From a checkpoint of a small transformer trained on Wikipedia.
Size: MLP 1024 squared ReLU, vocabulary 8192, 9.18M parameters.
Each number is 128 + 24 x the weight over its row's rms, rounded and kept within 0 to 255. Layers, rows and columns count from 0. The size above them is the row's rms in percent of the matrix's.

# layer 5 MLP up, 1024x256, rms 0.0783, rows 977-1003, columns 0-127
size [ 98 100 104  89 109  93 102 105 105  87 103 108  89 109  84  95  91 103  98 105  92  86  95  88  97 101  95]
[[137  95 156 117  96  71 127  71 155 101 126 171 124 127 125 128 156 128  95 137  75 111 117 112 126 164 145 153 118 129 123 134 136 176  71  87 142 152 127 168 115 172 165 165 154 186 128 100 119 150 109 114 164 157 120 151 120 136 141 149  99 187 154 131 136 137 124 122 154 125 140 131 115 116 111 124 148 149 163  95  96  99 106 116 140 116 138 105 139 103 110 152 133 142 172 120 142 111 102  99 127 135 145  86 192 143 155 105 119 162  75 105 118 140 145 135 132 122 115 111 133 119  97 123 125 140 105  77]
 [126 111 162 124 131 143 131 131 122 137  76 152 167 128 131 142 117 102 148 136 109 178 143 156 109 183 169 109 130 178 159  94 128 100 134 162  76 110 194 149 154 138  83 138 124 124 148 141 135 111 101 161 137 126 126 136 132 132 144 130 147 112 140 135 130 131 122 161 142 116 143 130 100 116  84 131  95 122 136 116  70 128 150 126 206 144 122  95  99 142 117  94 135 125 116 160 175 130 105 119 163 160 119 116 134 130 123  89 102 157 148 153  78 144 113 127 124  83  95 139 168 162 125 120 125 138 150 117]
 [150 172 164 154 123  88 132 120 143 134 104 152 139 101 139 120 111 115 176 121  96 174 150 138 156 171 147 123 104 168  86  99 139 109 111  88 139 166 192 153 164 183 132 135  79 122 117 100 124 115 122 114 137 121 147 115 145 138 134 166  82 133 117 114 114 150 158 152 143  95 139 122  60 144 131 149 117 112 116  93  92  94 130 155 145  74 142 139 110 124 144 148 147 143 136 143  88 132 136  92 113 134 121 120 112 127 164 137 114 122  99 103 101 149 130 150 123 135  91 112 122 125 147 153 141 123 114 120]
 [126 143 159 163 133 169  93 115  71 194  90 120 119 139 129 136 141 123 129 120 138 120 159  79 125 133 116 118 141 108 124 123 136 104 137 114 111 115 136 106 144 127 150 161 170 104 101  80 113 126 146 120 171 108 106 123  61 105 143 148 106 143 134 157 127 136 104 144 140 102 133  99 154 115 144 119 139  90 121 149 109  82 118 101 113 124  70 123 126 122  95 121 151 161 174 139 112 144 143 165 116 119 112 128 123 144 140 131 207 121 124 134 115 110 122 151 138 174 119 130 119 125 101  95 153 142 137  75]
 [170 139  95  99  65 116 127 120 168 168 117 117 141 103 114 109 136 123 131 113 134  98 154 108 130 115 119 126 108 139 103 141  90 137 131 149 113 111 145 110 142 103 146  96  86 121 116 161 146 114 125 140 116 131 166  89 150 117 147 118 174 129 153 165 144 164 138 133  89 150 125 108 118 139  93 155 166 124 111 145 108 147 158 140 120 138 112 117 139 134 110 105 154 149 118  89  89 156  81 140 131 109  72 116 163  72 142 116 143 167 129 150 145  93  92 121 130  88 152 109 148 116 122  96 127 111 150 110]
 [157 141 111  93 113 115 143 130 108 136 119 115 161  94 129  78 154 117  73 111 109 134  95  67 161 113 134 138 106 124 107  94  80  94 107 146  71 111 144 131  96 125 122  89 132 111 132 112 143 101 115 121 149 130  55 101 116 105 128 156 156  93 106 146 127 159 130 164 126 116 131 158 124 131 134 135 103 124 103 132  67 140 128  93 107 131 142 129 110  90 121 130 142 107 160  82 125 102 105 109 113 132 117 106 125 146 142 150 120 106 110 141 121 134 124 164 144  95 118 121 157 142 147 101  98  82 153 125]
 [181 176  86  81 117  91 121 126 125 168 141 119 118 150 120 178 157 105 186 142 113 124  82 123 123  98 138 122 141 105 106 127 168 128 119 124 115 129 114 163 154 128 162 125 147 166 118 146 130 127 100  94 123 121 140 141 113 127 157 122 105 150 126 109 151 175 158 103  98 147 159 104 110 106  94 130 146 138 154 118 109 155  98 137 141 132 122 120 148 149 115 161 136 111 156 126 141 106 176 118 123 149 121 118 141 116 128 110 178 149 132 107 148 136 105  91 178 127 122 113 109  87 109 162 143  84 147 153]
 [128 133 148 116 112  91 120 141 157 147 126 111 106  86  85 101  99  87 107 138 127 113 111 143  69 128 108 156 197 147 140 134  85 169 127 129 113 146 119 127 146 131 156 141 118 118 143 113 160 123 136 124 136 156 123 176 143 115 138 128  70 133 123 111 142 117 143 123 152 155 120 116  80 168 120  99 188  88 130 139 122 106 115 140 124 121 121  99 134 130 112  96 162 111  96 102 108 112 111 189 160 168 194 131 146 119 121 147 156 147 183 127  72 144 128 151 101  96 100 104 124 137 143 140 118 154  85  95]
 [109 126 122 128 115 128 148  68 129 142 115 163 111 151  94 113 104 131 115 180 106 180 117 151  99 132  88 106 120 138 130 122  73 125 142 162 117 143 187 132  94 176 154 124 172 158 100 127 130 125 111 114 123 138 107 108 120 122 134 137 161 149 117 138 143 141 132 138 117 118 114 137 125 118 127 106  93 131 121 138 142 139 181 130 168 165 136 132 153  82 118 124 124 123 166 128 114  87  94 120 127 180 153  95 109 129 140 134 121 116 110 192 147 167 125 137 172 127 102  90 149 118 146 171  62 161 138 121]
 [139 141 133  90 109 141 141 125 125 105 135 112 147 128 106 188  98 154 171  93 119 169  81 128 122 107 141 120 129 153 134 132 120  84 169 153 151 137 142 125 168 128 113 125 166 123 139 118 101 136 102  68 173 151 108 159 114 101 167 110 128 128  84 125 136 153 124 121 123  74 129 119 137 165 118 148 123  93 125 124 144 139 156 139 138 127  90 123 125 145 147 128 116 107  96 100 100 141 154 156 147 135 160 121 167  77 111 147 166 126 171 115 109 111 145 122 107 152 124 104 107 127 141 176  88 113 116 142]
 [106 101 140 128 120 120 138 135 162 113 104  87 108 146 109 102 133  97 139 122 157 153 127 120 115 149 121 119 118 142 188 145  68 139 133 157 103 161 131 140 121 136 106 138 101 143 147 145 130 164 135 126 175 116 147 117 143 140 150 147 150 118 113 134 134 103 138 133 160  98 172 122 129 116 113 104 157 103 133 127 126 127 128 177 155  48 109 147 198 129 101 146 115 137 117 125 115 110 110 129 164 125 144  95 138 149 121  90 140 142 130 175 127 165 141  75 118 135 131  77 110 120 108 146 115 134 134 130]
 [164 122 120 143 126  82 111 164 129 144 157  99  56 135 117 160 144 100 158 167 126 146 147  79 102 141 131 118 158 105 107 104 134 123 149 124 152 130 146 101 149 124  98 135 138  89 138 171  96 103  84  83 187 115 146  92 112 110 117 121 128 105 133 144 127 150 124 130 148 129 167 145 148 132 148 114 125 106 117 130 119 129 145 155 144 104 127 117  84 134 113 120 125  85 174 148 145 135 112 120 136  99 111 154 113 131 111 142 164 135 135 158 134 129 154 117 127 119 159 116 143 120 136 125 106 131 120 117]
 [185 191 123 147 123 133  88  83  66  85  65 122 132 106 171 113 117 132 143 134  98 144 132 139 138 138 147 115 116 103 125 106 129 125  71 152 127 143 159 112  85 149 149 191 140 120 112 119  81 128 149  62 156 162 109 120 141 137 123 123 153 143 149 130 129 175 137 173  94  97 142 131 145 129 134 106 155 153 142 138  91  92 135 129 127 123 159 106 166 136  97 127 129 151 153 127 108 153 126 117 104 123  99 120 141  97 143  70 124 137 128 128 104 102 167 120  90 128 132 148 156 122 156 111  73 112 140 127]
 [121 107 149 111 123 131 166 116 149 114 131  98 173 170 117 142 128 101 102 185  94 149 125 129 159 149  99 121 157 177  87 131 147 149 106  98 125 125 131 151 132 116 113 151 117  99 107 129 152  96 111 124 185 130 111  89  79  64 149 126 112 133 131 170 123 146 109 116 134 154 130 127 107 139 143 133 109 120 147 125 128 140 110 140 124 144 128 161 123 116 147 100  99 106 138 129 168 104 103  95  97 136 127 160 136 117 108 116 106 140 123 112 115 109 137 113 104 124 108 160 167 103 109 103 124 125 159 154]
 [198 111 113 104 100 111 112  96 171 111 112 126 164  96 130 147  98 142 135 101 116 114 125  96 115 142 156 111  90 145 135  93 148 168 105  72 116 163 161 188 125 129 125 137 143 161 110 114 116 161 147 145 145 141 146 150 130 148 169 117 134 172 164 141 111 132 129 135 147 107 125 148 123  99 159 102 117 145 125  91 105 149 102 119 143  84 132 144 120 117 124 159 162 154 143 130 126 149 128  92 100 101 116 146 185 154 112 109  99 133 104 119  85 144 133 142 132 120  73 136 140  92 135 101 188 103 162 115]
 [178 114 105 117 128 147 146 127  96 125 106 124 150 148  72 167 101 134 130 122 114 160 153  85  89 126 171 110 152 136 100 125 122 111 115 127 110  90 144 126 131 102 138 145  87 136 112 106 116 101  95 147 149 162 110 133 105 141 127 147 148 146 138 169 173 114 125 151 114 141 145 102 145 148 139 104 163 141 136 148 114 101 148 110 114 136  85 136 141 151 135 135  84 125 105 119 145 132 152  99 147 139 104 111 145 162 145 173 142 134 103 112 109  86 158 123 126 104 142 127 179 143 133 122 165 115 105 138]
 [184 146 148 130 109 104 138  89  83 144  85 126 144 132 156 168 105 103 183 127 112 154 139  85 121 118 131 104 126 133 163 117 139 101 144 145 126 123 130 112 128 157 144  88 174 177 113 115 165 138  86 124 159 168 137 123  88 104 116 146  89 166 139 144 144 128 119 108 170 103 148  99 118 154 122 105 146 117 133 125 141 141 121 157 105 162  81 102 141 121  90 121 137 127 110 120 112 125 115 109 192  95 128  94 162  76 175 112 102 119 138 121 135 119 132 145 149 152 155 129 158 116  90 131 138 138  91 131]
 [152 143 128 143 120 119 140 115 114 107 104 109 176 137 149 148  71 132 161 101  76 174 146  96 115 122 173  70 157 155 141 105 127 129 120 130 108 137 164 119  86 174 142 162  91 137 130 144 109 165 145 136 140 147 102 149 184 132 130 117 146 105 155 112 109 111 121 125 149 110 133 115 136 114 157  96 117  80 159 128 107 129 136 189 107 141  97 126 106 112 145 152 105 114 114 110 127 146 149 114 152 113 141 128 121 131 122 101 146 119 175 146  69 124 170 148 133  83 126 120 115 145 143 164  92 152  99 117]
 [140 141 134 115  85 150 103 122 137 132 159 141 145 113 135 116 130 152  87  98 116 113  97 146 113 170 131 123 169 168 100 104  66 126 104 110  94 108 124 154  85 117 126 102 143  89 132 125 116 107 125 139 158 143 139 139 140  84 127 102 114 121 155 127 149 126 184 142 145 131 117 143 131 135  81 114 110  84 158 156  91 103  98 128 153  90 128  97 161 147 141 131 144  79 135 138 122 137 127 130 127 127 168 115 101 151 134  94  80 147 126 143 112 111 150 158 145 121 119 149 143 120 121 144 127 125  73  96]
 [158 103 118 148 123 145 125 104 112 163 108 141 117 127 119 137 117  93 161 124 104 130  91 138 115 111 158  97 124 112 135 119 118  88 124  76 130 120 129 112 115 138 118 100 157  82 138 102  80 103 117 134 125 122 112 140 138 120 175 142 138 138 117 110 133 130 127 130 114 140 142 111 124 105 101 141 121  99  96 111 155 125 165 192 131 137 106 141 115 129 163 147 167 140 106 114 132 157 154  89 151 134 131  71 123 124 122 125  93 163 147 128 144  97 145 135 150 147 137 127 168 130 138 136 151 109 131 125]
 [132 126 128 130 118 100 118 160 114 137 120 112 101 117 120 135 105 125  89  92 106 135 106  76 111 138 169 102 157  92 101 155 124  85 115 157  93 141 130 121  76 144  69 127  85 149 144 151 114 137 126  86 117 128 121  98 148  94 181  72 160 124 135 116 111 163 147 110 145 128 166 119 140 149 134  98 114 112  92 120 130 118 132 126 101 151  86 111 116  80  83 136 103 106 187  80 116 143 121  73 165  96 139 118 131 129 109 119 133 101 132 146 142 159 157 134 125 141  91 128 137 135 107  80 121 115 182 135]
 [132 113 115 131 114  77 133 144 127 159 134 124 101  85 112 109 104 122  89 139  96 150 164  98 157 169 157 155 131 130  95 101 116 149 126  74 121 173 166 120 102 122 134 163 128 145 123 111 146 145  98 164 130 141 153 148 104  97 186 150 132 146 125 177  95  84 144  98 156 163 102 130  91 107 100 126 151 122  96 124 137 113 128 105 154 136 145 132 135 119 162  91 121 110 172 115 132 127 111 102 106 121 124 138 149 107 122 186 129 166 119 111 115 165 147 115 122  74 108 115 110 130 117  82 128  85 103 121]
 [152 116 126 153 122 147 110 169 148 156 124 124  91 143  84 108  95 121 134 124 149 101 110 155  71 164 163 164 151 118  91 124 157 175  99 119 126 154 113 138 141 157 105 147 130  81 116  76  63 135 130 125 143  80  92 109  90 134 118 158 119 144 167 161 123 152 112 110 133 130 133 108 129 105 124 124 152  73 103 113 123 148 123 121 129  95  56 103 131 108  91 134 120 129 105 114 104 128 126 115  80 131 134 138 133 126 136 157 153 118 156 157 108 113 143 135 176 117  97 154 142 122 126  90 133 114 129 100]
 [114 155 119 159 105  87 113 154 114 170 116  69 122 153 158 116  92 130 177 116 114 160 121 123 120 118 102 138 124 123 118  83 147 149 123 160 145  94 130 109 162 151 146 113 108 106 130 102 122 155 136 126 119 165 121 141  92  63 146 108 136 115 128 113  82 145 183 109 176 143 162 121 188 129 120 119 162 129 116 171 145  84 104 171 106 162  46 136 121 115 125 128  81 124 121 133 124 128  97 144 121 119  90 107 125 165 150 116 158 108 126 145 125 143  95 107  98 141 155 161 142 118  65  83  89 132 124 136]
 [131 102 144 132 131 111 112 135 111 156 143 126 118 122 146 120 153 159 106 133 113 117 149 105 124 153 148 131 132  94 128  69  95 116  97 125 144 126 117 163 138 108 164 112 104 148  95 118 127 135  83  84 115 165  92 144 112 146 146 138 124 109 112 158 133 149 164 112 124 141 108 101  93 149 119 149 150 161 161  70  97 128 129 110 137 126  91 122 124 103 127 150 115 169 147 162 143 103  92 123 120 123 143 154 172 127 119 112 145 130 115 111  78 134 169 106 138 127 104  96 126 145 101 129 111 147 133 147]
 [157 127 148 109  77 136 121  71 141 136  93  75 129 114  83  85 131 160 152 113  92 151  99 110 124 101 148 130 170 143 110 152 145 129 128 148 113 172 104 130 142 118 137 164 143 140 127  97 116 122 102 100 151 125 106 129 120 145 117 109 120 161 122 136 140 118 123 127 145  97 121 124 127 134 154 158 176  95  92 116  92 152 122 143 138  99 111 142 124 145 163 122 120 175  82  79 163 115 109  87  90  99 145 121 188 125 110 148 169 137 124 130 135 136 127 112 101 153 149  77 125 143 135 103 117 119 135 103]
 [133 115 102 115 121 109 156  83 122 114 113  93  94 140 111 186 166 133 143 121 109 154 137 131 138 109 125 129 112 160 126  78  96  82 178 137 116 148 103  93 125 139 119  93 114 134  91  78 160 105 104  91 113 100 178 121 126  94 120 155 135 123 153 143 151 144 171 162 105 143 132 113 129 126 125 117 126 174 139 115  97 126 148 137 128 109  67 117  76 130 134  83 138 160 121 138 143 137 109 119 144  98 100 111 124 121 200 129 103 152 158 128  99 136 146  95 130 138 139 126 110 156 117 140 124  86 130 161]]
# layer 5 MLP down (transposed), 1024x256, rms 0.0713, rows 977-1003, columns 0-127
size [ 98 104 108  95 107  98 102 102 104  85 104 105  85 108  84  94  95  99  95 110  96  87  99  93  99 104  94]
[[173 130 117 193  19  79 140 100 131 132 108 138 111 141 131 105 179 129 163 131 158 129 109 104 182 129 152 155 120 129 144 118 172 131 132  80 152 155  80 152 157 138 123 146 164 107 142 127 164  93 139 140  97  98 140 117 113 104 117 126 148 145 109 153 118 113 177  92 126 134  92 134 112 108 137 105 151 129 135 138 147 121 130  80 118 101 172 137  92 122 133 142  90 115 142 149 125 118 148 155 124 128  95 101 149 150 125 108 122 166 133  81 142 142  95 105 143 157 168 135 132 165 126 111 112 160 151 137]
 [117 140 160 155 123 147 112 106 135 134 121 120 139 135 138 139 120 120 137 105 108 114 127 158 132 110 168 144 146 138 139 118 145 163 138 130 164  82 158 141 135 102 119 139 146 130 177 130 174 139 119 187  60 147 138  99 140 184 172 119 111 139 159  98 150 134  24 201 139 142 153 134 105 105 160 128 110 177 170 113 112 119 128 159 185 187 165 100 123 133 122 142 141 157  96 149 164 111 128 117 131 139 154 147 128 123  87 109 130 129 135 106 171 152 123 146 122 146 126 115 120 129 136 120 122 113 143 127]
 [140 115 128 132 158 106 134  99 131 131 115 170 145 109  90 128 128 131 113 143 142 143 144 117  93 157 120 133 136 201  97 158 103 133 138 117 104 118 115  97 137  91 168 137 104 177 119 146 158 110 105 143 138 161 126 137 126 121  86 112 124 143 118 121 156 155 133 140 122 113 135 129 139 114 135 146 122 141 120 132 138 143 168 150 147 105 129 142 175  92 143 145 133 107 153 145 112 120 118 142 119 120 127 165 138 134 108 149 175 139 119 144 113 144 135 146 133  90 106 146 124 122 111 147 126 112  84 130]
 [165 134 107 129  84 193 102 144 132 123 130 154 103 158 133 127 153 124 122 119 110 108 131 125 133 122 144 139 126 107 133 123 117 114 124 133 120 143 158 158 114 115 136 138 127  96 121  96 121 128 137 154 111 153 132 107 141 136 142 165 118 151 125  99 115 153 100 150 107 102 118 112  94 131 113 108 124 139 118 120 121 174 159  23 123 102 128 116 132 123 113 133 108 150 114 133  87 123 161 139 133 121 138 135 173 154 123 121 122 145 125 103 149 119 121 105 140 162 115 102 126 133 115 104 135 118 152  97]
 [160 124 119 144 128 119 156 129 141  90 174 176 142 132 141 178 144 110 115 137 163 106 131 135 102 113 148 110 105 119 142 132 124 145 135 124 108 169  80 124 121 182 148 120 127 164 101 123 140 170 129 135 122 159 102 105 128 118 112 139 117 123  98 121 121 155 101  60 104  88 129 105 119  89 128 129 127 120 134 127 167 144 145 116 115 129  90 118  99 104  96 105 124 162 164 121 168 162 134 114 114 140 115  94 127 131 122 123 175 106 128  96 111  70 110  93  83 157 113 149 161 120 140 116 146 165 131 152]
 [136 104 139 154 142 159 144 171 130 104 146 116 170 122 132 142 123 126 166 155 152 127 130 116 114 150 109 154 165 167 111 146 132 149 101 127 152 144 146  83  93 106 146 128 105 124 158  87  93 121 132 107 150 104 107 136 129 144 126 108 186 111 151 105 122 165 138 152 171 132 148 142 155 134 150 139 132 128 146 112 118 124 110 134 171 145 124  87 134 135 142  70 124 176 141 120 120 151 150 122 161 101  73 144 130 135 149 138 159  75 130 199 168 151 103 126 152 130 129 121 150 141 107 152 161 110 143  88]
 [102 126 119  93 114 128 127 118 138 130 117  94 138 155 170  98 101 120 158 114 114 116 181 121 149 114 149 162  94 135 128 140 133 142 138 124 158 119 138 150 118  73 176 156 123 116 177 112 133 146 108 137 189  90 174 147 107 119 140 123 144 102  97 140 152 161 198 120 153 123  99 116 152 146 125 127 140 112 133 111 131 163 150 159 122 150 132 104  87 117  91 120 126 131 140 142 108 145 146 103 130 174 107  88 100 104  53 129 171 156 118 181 136 125 126 119 103  95 139 138 132 120 126 135  95 114 103 111]
 [ 98 161 153 126 147 125 135 153 130 105 144 125 131 102 146 141 152 152  88 144 150 104 188 133 171 170 113 126 139  93 116 169 151 128 168 181 157 162  67  96 136 108  97 116 123 164 162 113  83 118 127 144  90 129 115 128 139 132 130 168 159 128 133 140  88 103 111 139 165 135 141 134 101 165 131 136 105 143 134 115 142 107 136 146 183  92 141  98 116 101 131  96 140 106 140 150 183 146 101 131 128 118 103 150 149 116 129 135 113 114  99 143 151 162 145 110  99 190 157 109 131 127 141 147 158 133  88 172]
 [101 120 137 134 105 144 148 153 121 104 130 137 126 133 125 114 117 152 142 111 149 115 118 147 160 102 135 142  96 124 137 156 124 124 119  93  63 150 150 194 142 144 110 139 113 102 121 123 166 129 161 145  85 111  76 159 151 125 154  49 132 145 122 151 186 113 110 130 186 140 156 121 112 140 158 178 124 110 144 124 144 130  93 124 105 147 164 149 145 134 149 124 103 132 146  95 141 121 164 158 124 128  95 118 117 155 138 101  70 112  86 123 131  97 148 126 144 136 123 129 125 168 163 103 104 111  98 126]
 [128 163 121 187  79 115 103  93  95 123 102 175 113 161 117 133 110  76  94 168 137 141 121 124 168 158  73 172 169  69 141 155 122 157 108  83 124 124 128 115 129 107 133 107 118 150 138 107 154  91 134 164 131 142 131 153 109 105 140 136 153 121 163 144 110 132  46 132 142 126 138 154 158 162 162 109 162 118 139 106 109 139 124 101 130 154 146 141 141  98 140  77 147 136 133 151 151 140 126 118 131 121 101  99 128 160 142 137 113 140 104 140 121 132 153 131 128 127 126 108  79 133 165 131 108 138 171 106]
 [113 140 141 147 132 129 106 164 133  88 144 123 127  96 140 105 100 112 168 138 135 108 105 102 171 131 129  82 126  88 181 145 148 128 118 127 111 128 113 127 134 133 159 151 123 154 127 112 113 127 112 142  94 116 127 114 137 142 129 145 140 152 133 122 118 137 143 147  78 132 124 112 161 134 139 100 128 178 160 140 168 102  95 124  70 136  93 115 129 107 153 114 126 122 130 157 205  70 114 126 145  82 142 187 114 111 125 144 115  81 111 145  97 125 124  92 106 135 107 182 140 135 115  95 158 160 109 114]
 [166 126  95 125  88 157 101  71 124 173 101 161 118 137 132 126 119 114 131 144 120 201 118 114 161 146 134 105 116 106 103 139 137  96  81 126  87 115 146  77 123 187 108 107  99 115  96  91 164 153 123 151  66 129 128 121 142 135 103 117 159  98 145 136 156 120 136 144 146  67 140 137 141 125 122 151 150 103 111 122 135 137  81 135 112 117 115 136 172 135 117 156 129 121 158 133 139 158 153 100 134 135 157 138 122 114 143  95  91  91 133 137 123 159 140 135 140 100 165 162 127 118 113 130 116 109 101 129]
 [ 84 181 177 183 114 161  96 149  76  92 120 151 121 140 119 157 124 126 115 143 132 136 112 105 114 114 104 109 186 143 140 124 102 137 139  93 127 135 100 121 113 142 158 140 121 159 139 131 152 117 125 156 183 112 145 114 157 155 144 118 160 119 135  98 114 165 167 106 159 137  99  74 117 128 174 118  84 175 137 126 119 170 150 125 161 137 104 118 111 130 106 160 116 109 114 147 170 120 161 147 120 135 146 115 116 156 114 118 177 171 121 131 141 160 169  97 111 109 128 126 115 172 119 160 143 142 132 153]
 [148 157 136  82 116 102 132 122 130 102 135 168 133 135 141 108 143 145 131 149 117 142 150 116 156 119 130 126 152 116 146 120 103  84 157  77 114  89 113 133  97 170  99 136 129 115 111 115 126 138 170 110  90 146 124 116  87 116 133 196 134 108 116 122 102 138 137 116 108 107 101  83 149 177 145 137  82 122 126 141 132 152 106 190 159 119 113 119 120 140 135 109 145 131 118 103 121  98  89 121 136 121 147  74 170 102 127 124 155  91  74 125 156 174 127 138 144 149 135  97 118 103 152  96 109 132 168 126]
 [119 141 114  93 133 103  73 129 126 156  68 141 107 101 126 162  83 133 148 134 112 128 144 137  97 140 160 139 121 166 131 111 117 113 168 126 148 133 138 150 143 125 122 157 108  99 186 154 100 112 151  90 171 104  99 127 170 128  78 101 146 121 143  77 117 146 148 133 126 122 114 101  96 149 153 150 119  94 136 137 117 137 144 125 182  84 203 156 144 158 135 121 103 104 132 102 114 115 140 129 118 143 109 120 117 106 127 128 158 144 103 120 114  84 122 143 127  91 106 114 139 124 129 126  76 144 112 152]
 [139 127 141 140 116 135  87 111 101 125 113 178 120 139  74 150  98 106 139 155 104 162 169 156 105 128 104 148 123 137  83 139 118 147 154 128 126 107 151  51 158 162 114 101 110 119 118 166 112  94 129 143 118 114 163 146 141 131 109 104 119 117 107 148 124 130 129  93 117 113 119 146 193 149 138 148 132 112 138 182  92 125 126 101 139 174 110 129 158 100 126 130 154 137 127 115 106 132 128 140  86 127 106 139 106 104 111 140 162 130 143 143 127 145 181 127 136 138 172 159 131 112 154 179 101 126 115  95]
 [151 144 135 112 111 132 114 157 125 136 118 160 152 139 118 155 124 107 158 136 130 145 136 118  99  94 160 144 153  75 149 109  93 111 175 112 132 119 130 115 132 118 110 129  89 124 160 151 117 118 126 135 136 158 148 111 145  91 160 132 167 128 149 158 134 146 135 169 108 122 115 163 117 159 151 131 152 110 110 167 121 142 143  70  96 126 138 123 136 134 144 106 102 114 149 110 121 120 132  85  79 203 137 121 138 143 140 150  83 128  72 116 129 119 164 102 148 124 104 134 157 186 118 161  80 143 138 113]
 [125 162 118 134 167  83 158 134 139 144 107 120 105 143 107 105 122  94 124 127 195 161 140 132 177 133 153 137 112 134 160 111  98 120 174 127 124 135 165 143 118 157 139 150 131 120 168 141 151 123 127 100 107 159 135 152 143 125 146 144 159 155 132 166 117  78 110 126 139 104  93 155 121 135 111 116 104 129 134  91 116  98 135  93 144 153 172 111 150 139 134 137 151 112 157 116 153 134  87  87 141 134 163 128 119 124 115 136 113 135 166  94 146 118 139  72 134 135 127 115 120  97 113 103 114 160 112  97]
 [152 161 165 136 103 121 161  97 154 131 140 126 119 114 148 134 144 110 109  91 124 120  73 161 157 156 161 110 138 122 120 109 132 120  91 141 111 164 151  97 127 152 143 138 116 128 111  82 104 144 167 111  78 149 132 110 120 112  65 140 117 120 162  81 116 127 123 137 160 105 121 128  92 120 156 136 119 156 116 121 138 120 112 157 119  91 195 113 143 142 137 170 111 130 119 196 131 108 139  96 165 134 145 127 166 131 130 149  95  87 130 157  75 155 108 131 162 151 117 129 136 133 120 111 163 110 150 145]
 [128 100 128 102 151 146 133 109 151 125 127 119 161 158 179 110 162 108  88 124 181 133 125 129 179 134 125  98  91 120 144 127 123 101 157 101  67 113 103 101 131 121 108 115 154 121 129 144 124 123 142 151 101 121 157  97 130 147  77 107 143  96 110 116 118 113 147 115  66 101  87 126 114  92  88  87 136 109 122 113 165 138 113 148  84 160 131 138 161 143 110 163 113 120 112 140 131  92 147 126 109  86 137 133 112 127 117  60 104 148 123 101 141 130 133 136 126 165 120 102 105 117 121 159 141 149 164 163]
 [172 128 141 134 109 203 127 113  95 107 140 161 123 154 123 131 123 133 140  98  95 127 158 137 108 145 127 123 138 153 138 139 150 123 128 168 139 176 166  69 124 137 121 127 121 121 106 126 144 144 132 169  97 127 128 112 100 130 105 120 145  99 151 116 119 159 108 146 143 100 141 133 233 137 118 150 152 134 131 116 136 131 126 106 156 116  56 102 129 148  99 122 101 134 147 150  96 119 101 164 125 102 153  96 148 119 136 127 127 114 149 140 166 153 148 130 124 135 127 121 119 112 122 114 144 143 130 138]
 [130 111 144 150 119 129 159 128 132  85 153 126 137 153 132 148  98 113 108 134 134  92  97 121 140 163  82 115 133 133 135 118 113 103 128 137 143 160  92 106 110  91  97 153 160 126 122 144 136 124 124 130 165 132 123 152 124 160  87 139  98 135 100 125 124 130 125 107  95  90 116 143  87 135 124 143 128 153 166 134 139 130 144 106 123 140 250 146 108  79 134 106 101 183 134 143 121  98 114 137 150  77 143 111 117 117 113 111 147 128 103 148 148 128 146 117  97 116 122 119 118 127 130 126 141 136 121 111]
 [160 127 102 111  57 113 102  53 119 164 164 128 131 156 112 141 127  99 133 119 114 125 142 111 127 101 135 126 108 123 168 124 131 112 112 115 148 145 156 139 119 120 139 169 109 149 141  84 133 125 123  88 110 117 180 124 105  72 140 121 127 109 104 134 100 132 112 148 137 115 112 136 130 168 133 139 126 133 144 117  83 100 142  55  92 130 124 119 134 170 110 118 113 139 160 124 134 126 128 112 112 111 123 107  94 148 133 133 143 137  96 121 140 121  77  88 184 138 159 120  71 148 102  82 121 109 118 103]
 [164 133 159 148  85 147 120  98 109 144  90 209 124 150 125 120 142 115 124 148 156 132 124 146  93 147 134 118 116 146 128 142 106 115 134 128 111 126 126 101 124 136 122 119 130 143 154 162 142  94 137 122  94 122 126 136 147 152 102 146 107 123 124 117 126 121 128 125 115 106 126 137 219 131 126 110 112 111 146 135 155 133 152 138 128 255 107 147 107 136 108 159 135 120 113 115 107 122 143 154 132 114 112 113  93 134 130 123 156 163 158 127 140 126 132 109 143 135 129 121 132 127 125 127 119 108 133 124]
 [119  77 144 110  95 113 109 141 120 147 129 125 113 133 158 126 112 117  80 135 195  99 122 125 149 124 179 142 117 108  90 121 133 123  92 109 143 105 141 109 111 135  97 118 106 138 151 188 151 144 142 172 119  94 155 100 118 124 147 136 139 124 100 114 116 123 144 149  92 107 141 124 142 117 145 125  80 155 119 114 121 108 114 105 130 128 147 129  87 147 146 150 131 102 156 115 107 110 150 128  91 212 103 186 133 104 112 133 156 164 136  97 127 115 134 148 129 126 101 153 154 147 127 110 140 104 104 129]
 [ 98 109 126 148 109 137 140 111 159 103 138 160 114 157 115 131 137 152 127 121  92 164 120 121 131  96  98 121 156 107 147 121  93 139 148 157 115 134  81  92 127 144 110 104 150 160 125 130 143 157 116 152 146 126  86  89 124  88 124 145 165  91 114 111 148  86 133 150 128 153 113 145 168 147 135 147 141 145 101 125 131 139 162 161 105 155 119 149 108 141 154 119 143 104  85 141 164 114 120 143 135 118 167 102 123 106 122 121 121  95  92 145  72 160 137 134  95 143 147 172  92 104 152 134  97  90 112 100]
 [163 148 121 142 117 133  88 163 101 158 125  93 139  88 139 100 110 170 121 107 144 175 100 137 116 126 132  89 175 127 133 139 141 165 109 118 140 124 150 114 126 107 117 119  96 125 120 111 118 122 111 117  67 121 126 141 152 146 137 128 112  70 129 149 123 103 179 152 120 137 180  84 160 110 150 104 128 103  95 127 121 151 111 117 110 117 112 139 188 129 136  88  95 125 131 132 131  93 104  73 125 179 108 122  97 134 142 135 105 127 126 136 125  99 148 168 121 100 125 151 145  83 164 173 132  99  94 115]]